Weights of a small transformer language model: 5508 steps.
Each number is 128 + 24 x the weight over its row's rms, rounded and kept within 0 to 255. Layers, rows and columns count from 0. Numbers have three digits each. The size before them is the row's rms in percent of the matrix's.

# up: layer 9 MLP up, 2560x640, rms 0.1, rows 445-624, columns 160-191
# down: layer 9 MLP down (transposed), 2560x640, rms 0.106, rows 445-624, columns 160-191
up445 099:089098138121170130136091113102153141144113153121146107111119166110102106128128133113131115132132
down445 096:142101132141105132135098171123076129104153116134116160090149128118114123134112146119123139107133
up446 098:118100143118100143124121158155112144144090126117114107083138145098132109116110119098124094162098
down446 093:121148107151097152131118138133131101143115167094115104134131132108136124135103138179156087146156
up447 098:089142110130162156131133116127122132075163130108094156101118138128139139161133151147140111149108
down447 091:113148111099144139119123136127105157160137136151163152128101129147162105158102118094121139116145
up448 104:120148128117164074137094089167128098116121122130111151122155113099140128076127118115131142134124
down448 103:121164175110121115110195127113141155166140129129107134120143079104145186116160138137176087140101
up449 103:110125172183146151151141143126108133112134181153104131134161129116182145117163106093133172149112
down449 105:171113104108131134175131119093113187141173103142135111170186084120120130132118160162168159135128
up450 100:143108136093159183148125149134143135106164081152155148131144168124119117124072126117103136114135
down450 102:155134135088102111098138148111126154103133107103108118105153173113154130142146146099167121107165
up451 100:114190121115087127160104120144135170112144148114194113161126146130144133132101145167166120079156
down451 103:190095147113077100121136154122129137125095120130109149146083150092117117136148180135121108136109
up452 098:153167177137166113082132143143162145119140131125136129136111096117112109108158117076141175135091
down452 094:091152166105143127142168123141103122103144151125171147182111167152131125148160127137156117135125
up453 104:095115161121127137078129145143119147094124123109133107156127131159143114124134111126149166135088
down453 099:095144121129178135129121124137130122129171121111133098176150101125125134121143132100104129106147
up454 103:127165104111190149147133150143131151168107111142142116126119121077121092121120115115091155081145
down454 103:124118111112137139125143110147153134093111117145113115136144128141134137105086110110117163102124
up455 092:110089121118112160130135130153134149101155115109119175178117121110134101147154138157088111136132
down455 099:126139164111157110122111131092131105128062127132156105105129180142132117140110134078140143118128
up456 096:113141098113100122164117087126157122104158117135110131125095180136144101154141134155114104138130
down456 102:126159128140154161185154119115126128124133156090123090145082134129123105134124165128096122132134
up457 100:107121147141143127137152168119119134157132131100133100118090140125136117100133143096160154143153
down457 098:143120106153135116131120139120118131128093149138093118106115086149101148139158128133131119105150
up458 093:127097097099136121146151117111127133092107117095134128098129148093127111118191103136145145153133
down458 097:107105138133131120130156166148123158152149128139151086106095145107163120122118117157101108140139
up459 098:145173106105119154099073116156122117165105109171099159169183094174129119166101123112106117106137
down459 106:115150136149118109147135099115167139144128151138120171094136114148117187096140116165116131183131
up460 101:117109111154159146115142143099122117154140152153110124162166137116079139094107135138110136104129
down460 101:080116108140123152131142148128124102107106141066079151126163091148103097114082143194088121149107
up461 099:121111102141181128142139115156089150109101112116149110121126121125109145144112161180121125110130
down461 101:125129111123149132121154173123140125123139080087150123176163110118086092133159116075172127097116
up462 101:102139162131118145035112143092107130150175143140121144120142136127139121108127159148097117103177
down462 099:128114145122167120135096124168146154106133112111142128140187139145133112112104143133117103145120
up463 106:123119134091161114151142120167110138084122109170082115076177126133142125135152113124102183151118
down463 108:078137095112143124143110174137135118108131131127172108135157129138103187129086132110119155167145
up464 101:145106128125140123120172124101132110116087158143144138120148135117130145138103177116138124151147
down464 104:116107091130140076153162159104144123107165134086125104167141128063100112138158180164092121121148
up465 107:132089167132082112134123176102149084144143121121117150141120127093131117137173101145152115121171
down465 103:134128147129102105151131169151158149097110131140148170147132135133149115105134163167142110083094
up466 099:136109146139109107105144120163103137157122144129119184105127119077119117124126105157101122122131
down466 105:107064150124115112142125159136073114128131114167111129106136134119126107120135126122128152107134
up467 098:157090127150093121103143077099149122143141148137139118137112124135186108154114132146142169140127
down467 091:126102133130141132095122132137155115122129140104091091141152098085098103166128114158146112115118
up468 100:119162167119125137128124141127154124102106156188119095120163123116167120132116154117121124143117
down468 098:133150076140105089085124162114127140160169140103126118166103121150145128108154142115118107103152
up469 106:165103163142155131117144142140172161120161121160181123130115146137124111083122148069105140110136
down469 106:122113122137136132122128145086137124077101123134149131145120139132106128113110150148151085143145
up470 100:121143088111110129096124132106103106139138139112121132125150130152122088106109105092134126153145
down470 104:063146123163121117097164164129179126127099140114127099121122094130105136146136109158132134119094
up471 099:150146122077139117124106113148123197136121115125184160148120129148131136151140115111157123115144
down471 095:146107119151132118145142147200127089138169117103094149125096115133110133169126134123092149117108
up472 097:104098105080137104140126113145151112185125126148153132112144101141147161164066128062119174133142
down472 095:140162153166154136135135127135129124101125126113112084155107162139136143196131116138142108086104
up473 098:106103125109144139128120109143095109127073100133146098151194131137126167103126109128136096092157
down473 102:143114116107116125177130102099100106139095160103137108100168115090143145129126147095130151117135
up474 103:142120096078174101068148107129151131110115129126147124110122125181124120148132143135175154150139
down474 096:125171117131102091105146138090109146149124128128163129176120134150081115129146126092117100126118
up475 093:109117155193062141094117119101147134106185095106084092123141126184151116161143093121115137108127
down475 094:212107183099132111117119169133148150146089118120118050143110150129106107097084117104124173139173
up476 096:171095117112145104108130121108127106094134113170122120116107140125112109128152157115108156123138
down476 100:083142187150157106091120175166117145136131121111146126138153133123160173109113171123056137169168
up477 106:124139114118135112124111113119160123079119091105105132159097131167126148095140125140083148099134
down477 102:140104093180165105105146114091099109147146094123128142116091148101122102116120131134187129145153
up478 101:103144069159131144097088171137129101168126113125167124137150099128098114154115147066118098080131
down478 104:138138129117094109076135134127087120113117138118098075153118169108127166128129075156117163102122
up479 102:095097138126118142118135132138173134115180133153102117141162111125132108125148124152151131154137
down479 098:099085129156085161126083104123136122114171129127154118127085092154123098159126098120128134122149
up480 103:134151123145127122130150191093156103117136143131108143120095156158140140163117150125131115111136
down480 088:103118102141133121137125070124141107114145138108116127142093125142105094105114107130115152149077
up481 104:111120158104085146135122105092143131146116100129101073120126118119128067178125135124146102128150
down481 101:168092134123112101095098086155110142164119158143116092135145114161129127167145102150135137140142
up482 100:117134138122164138152154133136134112130150119155098151121148137162140151198115158106140104160116
down482 094:140168126112188136121160096121144130098168144095109130151115132133165139091122162134125157154107
up483 101:132125091131144175140119138088145132116115141102097121122122198128160141087120114106094124126172
down483 099:149118118129132125109170114128143140155086093152163146102082122120103127115136136109140109104129
up484 099:092139118161130132118125115140129102093147111101087084130150130110138129151134099080122127099113
down484 102:125129100127178094148130127129123096107095140132099144130142179096156143140154120145098153122124
up485 095:126179142136155149148113128142129107176087135128115155122142133134116107105128151153141125118150
down485 094:144128139115094106118134138145132091047147136115125150110128173127131107121157122107140142129158
up486 101:147140132094104140139120106149114131127148128122127136139116053126158108129095118121137136099124
down486 103:123119111148127065103126128140089153140129133164141173121126106122166136135125087147146105106133
up487 101:145124116149095156193133168101140133141139176146161132138151142133119139139150137108134127143124
down487 097:128128109131113127123086137138141176147143086091088114109162108091161181136137115133109165068120
up488 090:153140113150124121103119148131174143158107130110107091161133140113116087109108122104162137136165
down488 098:143117154092143117134146139102101136103164125168148142130151131099103117159116094169114142089115
up489 097:166084110123116173092166112118093105138113110114116147120091136127098124098151128163139100129181
down489 093:148097129125142143099153137177118124157124141180110113130154126119127169134128118153112174132155
up490 100:147166136121148130096066085132114109129118139159126114098158121085134152109106122120121108102165
down490 106:064112117120158122150118116113158127130141164058145129124152146135120170126133131153129184138107
up491 098:114114113169172109134135119127101121131170157123151103085135128119143122138127167088132099118130
down491 105:219130098182152147141116118138098101171122169084094111110133129109122136132167142107101125158120
up492 098:119144115113127097111040153171122121134125119156127117117113137118117121121139095125142087134143
down492 096:113150097113120115135139137110102139117131136139119154097166095136143142164115163123134100128122
up493 095:118171115157093195128123132106101136120108124104071156113121095150098122121139130133135126127170
down493 096:118140119087144092136121146126166124118089079102132086110155111093175135153142115105129128130138
up494 097:096143125128146116128123135147138092133134135148138115181143088110129103121107121112115132107149
down494 100:174109096144082136177143100105146157167112133126118145139145106135140126130148141157128143110126
up495 100:138166123095119127082138107092148120116163177106144141154146179129151160107095134105129071122133
down495 103:110101145142123154145134110135166116143105148173153121074130095129111130105137101153106130209116
up496 103:100088106137097158147147118120118157121136097119153089109152119166139134161144116169134077120112
down496 096:150138139133108130105136128165145174119134153117120142099104114117091115147129110139141148109129
up497 098:114143100125131129145151142167136119139126131125110139129126131130150121078177147164121166148141
down497 100:166161149117102170132114126137137129141117144127131134127164088149072107106145146134114145140100
up498 097:098126126151089119117114113130110126100136127142099117092118135121158151141126139113118124175123
down498 099:162145135149161121158118118096054148159117116150143101118152135149104132159117137143116145087079
up499 094:142098122116169156158139181134135152124152138125146133160138131148150115138133094148124153132143
down499 093:154144162091132167104088111144142108121141121146127137122128125122139153105133135098086143121138
up500 097:112147145127095185093162136160085149121124119110105159072150163117115146115132138112129111152146
down500 102:116167138109105130153154164134141083126168163131126125146112156156117095150142141174132153171142
up501 092:126151102143153126103134119139086152132098135137158120155112096155129119134118143127099130154142
down501 102:166118070113129121120150092129138119125093109094131171109121134127131140139116119143144102093144
up502 099:182125114087146152102137143144139115155133119118147155109130089120146126156119148114141095169139
down502 097:137118169165115150132117124115138109135141144165120158100157102092127103135095099126121164131143
up503 106:163141096141113110133150150132120155138121163156133083134147101117139124097153158117133120149130
down503 110:117117159150102150139108115140127129152134054105161085134124103129107092061122108151131154152134
up504 095:112122129147146126147141099134133106092116147151164148124134147108142151084138133066086124089110
down504 102:093144140164087161145161127125152125148151129102196132181151153129138133140108100166141102093132
up505 101:152106113121130117131126183103122083120103193122137088100101152128120151124100127139106119105146
down505 102:119107121141120118140136085149117138120101130108159109125161092129135140141141146144087133152106
up506 098:113121124160160118100100146111134085142140129113152088130173116090152149157134130152113109117135
down506 104:152115112147121099109110153172126127152114157110212133124142176129149134145129148069138101140152
up507 105:064149130132159112139123147124167131104122115121090132102156081139134131125124100170110107087170
down507 105:125140124107151147136146132104132128105135169152174118179120126097074150154130129079122140123119
up508 100:131098149133166142132140146133126116106136111147157084147133132147159101091110146153159160136181
down508 105:093137161143110126126142149077109158146082128066159123108110142173085141118139101103136119125134
up509 103:118154106143121121152134138157084123091164137135132125149107095141148101157099146110126076131096
down509 098:145126125109109104148134119140141121126093147156093176106113163114119131157109182140121107141129
up510 104:120159134141185112142089134127157145148094113053100157115141111137131156140141096111091099145132
down510 103:116181124105143134131129124138090109147105107125123139163118150128117205128109122159131134153138
up511 112:138130118111141106141078158112093111109165116113184144165144121139169150119171159141118136097167
down511 115:088122129133139118127119135159123174187191134124131118147169122137117129146145146128137138140140
up512 096:109151133115118096131169122139134156139108157127085148166139119128125099099128120124145107125124
down512 094:136131138138107149134105088147124060123139127201152124114116128114096105121121164133101100093115
up513 094:133110147133113124107120152131132116125108094138092123124189157142118108115110129132119077105101
down513 100:180163079169102128091143160104143169146116112151158091157129137137154159172122150117124167147145
up514 099:164139141129135119172099079112118169125093113167133113116145127122137112118222139126113128148134
down514 099:133110124100129114152074104118130169124151095141084107118122072140150067134158135123104101092140
up515 104:163127135125124150149110116127131148103080101121086164087115143168134153156119148117117094095127
down515 104:146116140153146108124131114226124115159116118111113121076135129182140101123142133108109118084127
up516 100:092144144118120160129086098162187189096161119131142107107130144146135121158113117166140113127110
down516 099:110114135128149089133134112154147128153126142118142126172120140163144098112121162157111153144126
up517 101:093144157119143105151163119119109162122135106157128135137136150137116119166130147081202142113147
down517 102:115155124177129131113160118116145131155161105134119077139125167114114116109140144148140141150119
up518 099:162087177108116091109089135166100136164120123117148121130091124157102153123118129144146173152163
down518 099:133137147143131120101078086181101085100148120119165154095156126126120140120106132152147177132147
up519 099:153119146119126114166112148146127142109123133146150165139098172161134125149109125109119153143122
down519 100:116117171122114117105123124157117137068130149140182155096123158126134132137169159183137125130138
up520 100:149135116128146132157125115109092114084098132134076131108121163151102123150074162123114152116116
down520 103:138127110124127143068163092089130121132131117150167122148128145130119162100075102156150119118126
up521 102:105143129146151138115101091144110120108097123146161137082145124116139113130081155137113125114121
down521 101:094099199136170173135125131164144127097111133133115089123107117118153105114109110151113118112121
up522 101:145168133088113137100111091092133126152147151122091119095141120125138109131155183133110141089139
down522 104:139123123093130142142089133146129159157129118137124089164168146108128136103131098135168186130106
up523 098:170154138133134136135151150097126116095124133165137190139095107103157142160112127103169118178101
down523 090:156154136147110120126098122141138137178142148129146124097112141163165116184147127140131134086138
up524 104:115143144140131096124108090111154177102127154130117119113114115138161187135085133095133133107117
down524 103:112126124140119109160154120113134116111089110117151126125097177130106169132121130128151119145148
up525 102:119118143144126142111154131115109122124106092106114151129133118116123148116090135080106067067099
down525 104:126140104180116162126135124124152102082170158097095128136165102128127143090102102113152131136150
up526 104:149139168189108158167114120113142132123141131151116146129163171112149096136131128139120123110119
down526 101:084125120113095131145125151136147131081120105103157157107171148117172117113128117164109124115152
up527 102:115163174179111125107141125136137126117122144109124152126130115111139081121117116101125119119159
down527 104:156098136165113128128141128155104144141111127131146099093152162105108132095160107164104119121110
up528 103:086134093128104133118109107170119159143130134129118150104160140142155113113138133127169098144160
down528 105:107126146125154158099134117175172109120141094147156132118152161116132127097126119123161138125164
up529 097:143131114138099122107150149156131160143113104107144128139123154113105112152164177109148132137146
down529 091:119148124143145149132099142123106105128149079150155103107157144143100115131125150144150122171102
up530 093:097129167145170093131105113156184118129097133104145141182098119136115150133134127138157082089099
down530 101:140115116133159151114105137132125137121093129145133090131128132099168166125108136126178099140159
up531 105:055124145127172082077133166163106150119120090158140120128154140132121157162112143114121114166130
down531 100:102082145132153114119101117105151137188116108113124120106129138125112102104141119151135121133094
up532 101:151077134110124128108148115142138135142131094163166151121135142163157086111160122082135054113124
down532 100:129127146112105131183089070150133159129096122119121098111108104114126110125128147079129123120106
up533 097:099118134118133142116139130124101114159147124144098160069090111113122102111103131117108172136148
down533 101:129150146113174130159132115110136088100150087121148074144141147167181171163173113128101146142112
up534 098:131091120129088143126106125144118139133147167129096131107120145109134132136176202169149069181101
down534 096:191173132128161154140137115147131129125130114138148137079138144142122125134134095173128138115136
up535 100:103171127085129137148079143116077108126175137120121140097155097167171117099129168136120110168126
down535 100:123134111121083113153126138109122138119094126154138140144144125093119132113122131111124137116116
up536 097:119117120171107167133131138127131151097109135083157139089112119124132130134174152138141121117157
down536 098:105159144119099145175133157108116121104148112136106114129133131123148082118129152135135125086152
up537 098:112116147095146114121123160131096180102126114168147107157142091136141153111103095141100150134117
down537 096:138118167144146128138141137115084117126150111112113158114085143136101115161174047119153144152073
up538 095:165138133142082141113124094152132165112138182124115133103144106120153120163153130100118130083169
down538 092:108132132113134131105185148129126137138152100128128086083126118115149119108116133140104095103095
up539 105:149166174175123143107124136128161078167118143120146119101137110116169128070116115097126112073123
down539 099:149157188153126170103176205111093108169106169144111148146143141128139108144112126131121118120106
up540 096:115126122121153112150115152101147135104083128097175161125116120102133145126139106127143146114134
down540 098:115107111165136108125150118160136100116117143121111078101177156132104110119072165140126132110079
up541 098:159181141169165120149136110115155125133109161136126156090077111108141124154160118096183095080104
down541 100:101134087124136135117121096141118185102129117120160142165110124115160078115099126142127147118140
up542 096:177152165123140154104133159102102118106132128142142113118166134149119132147126105132145166107117
down542 096:119123128139089135107126136116127122124128131155142104120134126158125114111158130130104110143160
up543 099:106131156138089132140172121119117146109133134119120131138125138118106131127138082116106128122125
down543 099:156093144143131084150145131160163141134123136110109133127080129120107140152130092137119078099131
up544 105:154143140122126139134155142081131152130142122152134177158123141126128145167093137141137105138166
down544 103:136135116118135113104129073113150131124172139153138136070126147183103122111135151158121110141137
up545 097:139168183103134126192080163157121151154108105106133116143124105115126089149124093143100124134183
down545 097:109093155162072102084116120127118162183151163128099105107119143124188133140129150166147090129139
up546 098:112134134150154107116121138109092129108113113122085134097104102127106182131149108121165158073136
down546 103:136154161192124095148121135137099115149122124088119155118124123166163129098166166102147155117130
up547 102:152089098154149130082094158140077107080091138164123122129116163096166080171174122133087130135148
down547 101:119095137169143153125102137145121141166106156137137115124150132123164107124104109151117151145117
up548 099:175093065128107107128141164123114091134160066145149093144135153066126161127143130161133133169154
down548 093:119141133118088103139099128115136119154140087139140136104123153168146180155166083138166141156160
up549 092:131097185104173084129117151116110155123139151114079131098115109128108108107067143150127104139141
down549 091:149148073122071169103073166158135137108122091126103157126132144137157105092162142131121113124143
up550 102:135150053099123142175116100158130105128105137110136095122070117072107105083125111098133145158175
down550 102:122137137087133145099153143139138128126184095140154135130089123118126132132145165112119129130160
up551 101:125115132174133129151139148146120119116130137124076152082133115095126168085097138136119085121115
down551 107:104135117106136143133159136135138122090112121141074158123093135188090149151158125113135113085101
up552 098:127148127115165167139106116125130113114100128114156118088161163152153138149145141092125159118163
down552 097:086099134147099122122152092095166069117078123125122146160133141106127117102162128131151120118108
up553 103:119103082092121119100126107139149098151105158101127124144178094156162122119120091137101132106116
down553 098:092162131116129149130151166110156120132109123133131128087155117116072108121144129104123118132160
up554 100:120127128120122162107120139118118136114083139106126087130179116138120147177126132151149067147111
down554 099:121104136137151124159151143109100132133132128157156160125139192128145158099099128120179123123141
up555 099:132123148141146117133154150090134184123128126165129118133163135117110151180136130123122136122110
down555 113:160164195128121111133138102147138142123148114100153113132103117114092119099164173096166155162119
up556 088:175124124114121116120170095128126127135122126124120164164170121135149096089166158151135119125090
down556 089:120167147153149158141153112137111107140095154135130079116113153135107131171126093143130133084134
up557 100:076099105098096103124138202132134122094113107111115128109161101099088155106114117125104105109117
down557 107:098143148145121116089127149114135148109173133100145126102122131136102139144131150096140177144114
up558 104:134143094145109116163148169111095103143161113157153130116141118143151169090171189135110150128124
down558 114:123116124153130129130114098103146111161122100113128117114131143110147120089135111144183148142169
up559 098:089145074125127128107125136137116138149131088114109148132112078139125145113118131111138134147141
down559 107:171087147142146118130156115141131154123098082149081107127107130119136106129109149161136111133125
up560 103:160132130107116111184171142148148134118149138102147135093154136059114127103112132133111129134159
down560 099:132093085113101155129155103113135097124175127179110116123114121113087121087129134152127124097172
up561 101:167144144155115160081090157155127127133111100128145146112131107129163172183137125143150153153140
down561 101:096123134146112122114107123112132130126121120105131142117144144119095154098104135113143120136106
up562 104:095136119129130125112139140126104147113172108128125171114133115149152131177159139101130148106124
down562 106:120136118204128088122125147099140105095175138117108185132150113104147142153121147182133129112104
up563 097:152139080140146102146089087088106142107102157137155118132110139126133122121075131103142158113111
down563 099:139088086078130092138159124149170180127124147148147132091091129173147148108164164131129092146083
up564 100:144096116120102099139132118151099118122150100143103193143123144106148119065148135157078144118178
down564 099:092100114142079120118149110142149154150140107126065131097144101135144134111143112145088130089122
up565 101:151128112112113140170154139138099115133130148103143136075167164191124103118124147105173118130100
down565 091:125120127117122141131116134142131115087092149117119132094149186155099142163109125146170125086136
up566 100:117154147073118153119109131112131129132127082091154152106116119129108116138138142054128112115129
down566 095:121129129136101075129134155145108095133146125194114147127128151123107094150097112138198160145101
up567 099:173182094108138169135135152132151158112103147136154111150125119096132097153168123109075076116122
down567 099:138121132143118144118142163145135102150127107106137099133129136130109109094147159154096152109088
up568 093:165132111148146111104154146125128139137121106139116098139118113123144139131100109111135120138139
down568 093:149167123121159143120153115097106118157134123137160110096113123093087181150160129129136114140159
up569 107:068134110112092149103150136078090108152153155182128144136161149100159118134128090099120162143091
down569 110:107168078129115096144112167146151120140151141146111146117135158128123082159137170118120126190135
up570 095:152139133129097158068182121152100136123092114126140109133156143104137115105107151122133134161118
down570 091:089113099131122129114115091101138122097103152130128149112165100180142184133118114147090138144137
up571 103:130147120152140152153123113123103100138168147156145128126112113126164123082162200136111128111191
down571 104:156118167128137161171076116134123112114114149128141080120126156099140141070126111087099130119155
up572 105:144145170133101135108107151115124082127138111112149164100135134142117119164084124157140147144162
down572 090:126128139119127108150144141111129123146120144134155121146119127148119122112142123104106145121122
up573 107:108142132156166134110146157140103122090141099129129140158157114096151087129138138163130156129170
down573 103:126083097096137117095113150125123108123107147102131144179120129140119134135087130164120151135113
up574 100:105125157122127129114145100087085126114158089157102146158091123123146099116147112112136148153134
down574 118:129142157128116133131119127159139132194134152064113119132115128120107108108125097158127101108127
up575 099:122155167088100084155122148135152112092116137127096100108098132121151159117146103121147155135124
down575 101:144121192101111154134123154147145113135162130100109126131117108149159122106141070129095129136110
up576 099:131124166100130155165175126119176137134147142080107132169110110141143136150145147121121097108140
down576 099:097116122136109083138125120119148158123136153122113099109121105110154178116112140136106103123102
up577 102:128156124092126121155154154112113140126136127133107159106126166150156156095098123145130108114150
down577 094:091116135135151133111135122159122121160122151148113142170064129137140142134139127135136124138107
up578 101:114188132132115130152109124134111130138167148097109116112112103123145156149160178118138125114127
down578 096:122120130107134109091097136112131140129123116135151087152124173128129149112110192117162107111123
up579 098:088136166108124150152121098131094148070077136183138103140168145121131112140116170114087119140152
down579 099:144174102132119134109178152096145087152135177115146126158111157069116107146094152090113106117100
up580 103:106082154151160130138170142134138148138116145154105138139158106137146145152183132137184144145123
down580 103:127136126128095121114131138132151122138151125168162135130119127120106099124137101168131170072119
up581 101:131144143166104139127104119124109126120122185115123155161110145128174118153093123139172111131118
down581 102:109149107124108134131115100124122133145106140146184137097102105121147087106130120095090107097134
up582 098:146123144123124118125113090145141095062110110107140148161119128117132137123115117120133080168151
down582 098:139123097135153125147132099133171118171123150152161133095112127144113087166177103149125136130116
up583 098:104136120154113133140101113150127164146110154129123096126115073109156065154152135124074140111153
down583 094:116111134165094084108122118082087136139126132120124110127100154136146210088134121111142185146115
up584 097:092114094146096146131111166127149099152089150119102137147143168154154124130102135106193145135137
down584 103:108155120115111103098127101150110117136161174149113128175122141160150110170133139123138091131090
up585 100:105135128105126163115104101090118143119127106124145162111178123122143115115103122180132096159076
down585 098:100140130131112109137136113077129161114110194092122110119131125122132102092149127175134144117128
up586 102:118132105134119119123089160097148148134120184119136136095150142133124150142134106142131142132126
down586 092:103132088147126084116099137121134154088138119154148162147109114153151085119110130135107114134097
up587 100:150172148098117120103126128171176121109109141115131076109121130162098145120144114097153136176113
down587 102:159138110138115146129190106126144123109144125112113084088115119126118157141125156111148131132131
up588 091:119150111103131142086124128107122126109137129163085100135108091161086132129096141132113172190084
down588 095:106193164168093088122134124115139124178110118109170127140141159098156140118154135116174134073113
up589 098:159133136123131089166138116143131137118138118120122103087132084100132132172120116095134109092117
down589 095:158147141121104148092135110104147111134126040088119094132173121139166080144156155116160091123107
up590 106:173112141117102133098132122112139147111122150098100095092153121148134122132132128111132094088201
down590 106:124140161118137116145129078140117101099112120162134140142141171112108111175104101139083121154121
up591 102:102163164149138179109129133132109121150126103140105099146104169122127169148106115114179149134119
down591 108:147135100143132167131127170101148114137124124084140122129125130162155115129113104148145155122096
up592 095:100100108093152115143162130133119151153115125149134135086089124154168139160143162131125167145137
down592 106:100136169122102119133150148115130140184102129108102134152116099151163119098162137151090152087116
up593 096:120122108166137189105107128086142168129140101112102144114122103157119121113176140101156164125144
down593 095:100145132149108090099107140087116105123112133139093153110139173149114158124120121096131152092121
up594 102:104131152135132125139142185130178133120153100118119117116120096159175147132119141095112108130112
down594 097:107104142142112130153114129094129110070148092116139135133146087114131120120162149150116179096146
up595 104:137120116141137098142172143097105117114139162139147112085119126118137107128141118078087119163182
down595 101:106137127156133115128093139107125148127133182157120144137148101177164133135186094127110082130145
up596 095:138131126125108156141099134125132148124097125117123121148080086151185155119106154182162122112127
down596 093:188153130127130120111150169127163097119111121196092152140114124131123108143119096120122095145127
up597 103:150137143092136125149147159088129121154122133113118127151147114130155084101105081145146160139127
down597 105:151164176131144163125135121137123143125154138140069125134148106146092076093128160132120127101153
up598 095:126116116132097158148167119091119140132122117112123110107121154096138111094144142106149120091129
down598 096:134137149154150125114094148137141148157097168097168116172114134148107171111137120124132136116140
up599 096:124150139155179125128139138128173096154097112088120172102172147133112109097116145114129113152085
down599 096:143142115146095121089097132178133155128091140130148143123096125134115138162134129153141129110152
up600 101:112143158126163170124114160091149128112119162177103167099150166135140124096121131107134156119159
down600 102:108204107108128147105140147153158155143157094128144115128135142128139093143108125124105129123141
up601 094:150132160128152148121187140161125139147128148106128092085133159125130128157144130155129152137146
down601 095:135099143136143141034113127127129102129104087143118116155138127136136148122133140128086123137109
up602 095:166126101131141113126160185162114109125124116101117077166154124139108090104108125080154120136131
down602 088:111142129100143124152089092099098088102128136159147169121123104168129152153131135148121158134112
up603 096:147122135086147107157136141123144131137162105122112123123093116124122112115130151156140112102120
down603 098:136101123127164102108144153130163151123132068154122094166127148137140114164114185117133103153167
up604 093:133109111118139111119129173150110175145145116153101134129134109117136116143126116122113155131088
down604 093:113139117128182105100142122189107095137116101105161136095154108187136146161139104158131133124136
up605 096:157129166122118126117086111106078090171123118146137133117147079133097099131129140095139141140093
down605 101:137086147129116145176098139117128102144088130101135095135123139115126099113120109162114106121115
up606 104:113136099131114133140097145120107121129110136117097128106149136105124062133091129107113125149135
down606 102:073142149140171125190110140144111121152113156106192123118092154149136094116129134151162131108115
up607 094:153131095099104154164119139107106101152131147108133160104174147103141127075114128120131124137102
down607 089:133090109078130124123112124159139167114126123124096176157188158107116152118106141155133146124129
up608 094:141102133113122094147127116122151114151143159115151134094154192126140147101119148152152127129138
down608 091:083097112171115188111122119133099108146116110142150180123140094162153112144147114097143116133127
up609 092:117104171132147079119126099150106165148071126178127091143128146166156127141153142130137100131133
down609 091:110142138072170116122153132183133088109151116118183161135117127069119095144129110127134126114140
up610 102:079099145117108134178124158174128085091115104119138149141132118162161138184123148077089105115160
down610 103:120111108105162160161125161123110077102123104113166109112115115129139123148163120153097109151060
up611 097:136122122138133119120124098099093134087113160130169152094138187135184118167127157125146168127125
down611 098:104093080131066095121144114094116095179135104164096101141146159133131128118124144144102149171105
up612 098:155131091100140120112069120141127140148140112124189143151142140132136086113155139117105124124174
down612 092:149111150137130125151131099121117115124121132147138120123119086131116130170127118103122133075137
up613 104:150150080096108137122123169128072113099134122141161166091124096159128115136136173112116129132123
down613 112:119159119131120119113095126142095130144103137168112122151116126149106105144104110097111133126144
up614 097:061125092123134099108111138151157097126127135132150130090093101096144146147150178100134123165097
down614 096:101085109153092135116127144107120111147090143149191113131118156168139154156099112075080121172129
up615 094:116142115112114100132107149141156114098107132149152143084111151140136175138151159130113133136087
down615 100:147095083120134093097111124140143130163167143117147130167134147109150135139090145119099148129115
up616 098:123172149135136156102133130127145133168106124157135145149124179139123150075152136165133137107163
down616 090:094091082142147108152145132196123153137107168128147135132137128069100146165142129125137125107116
up617 104:109134097136121121125118094123105176124134130131102138140128150136134128121092165097096141113124
down617 112:132103113114101128136144089133130139109149091099140116134109135141125150064158134153116117121121
up618 106:122136157162137140106121189118128125107158103129103145128097159148082112146167106101092144147098
down618 112:126085111138147166130136135154168133144118134137125134125138080124133119136156152144125108171171
up619 101:102155148142135128146126113130101142150100149177147125093165118088140094105128160132081105175112
down619 101:129131145126136160118118129112115107157151101118129166128114126155164105137120135130107146134093
up620 100:121104100112130116156189154121109152124148122152075106128165087145146111117161148114118069159162
down620 106:150153101151148138092140202112135137182108113101157094150154143113140125100108142200131167145111
up621 095:171123122165094122118127133126089104146105107148164095122170126120136093120133078129129167109130
down621 088:120114103117112161162100128152101137169114101179112121159136109101140140128131095135110107125140
up622 099:099140161101130127115132130099134111135121155142116128092136112141181145116144104114118092149190
down622 096:149136149124183162116091132133134122175151156131144124116161062134101151169108140145157129173095
up623 101:140096119130127110108122124120139117131147103189136141144160132143166149153120153178118120099138
down623 100:144133105162117132109148132158117129141127132106123138119148105143145140110104122113168130139138
up624 100:117130122163105162172141105131152126124139117130102107106136117119171130134156160128133175144122
down624 099:176124157132111117152128106107131116119115132118118092145176155105121137054134148126114129128152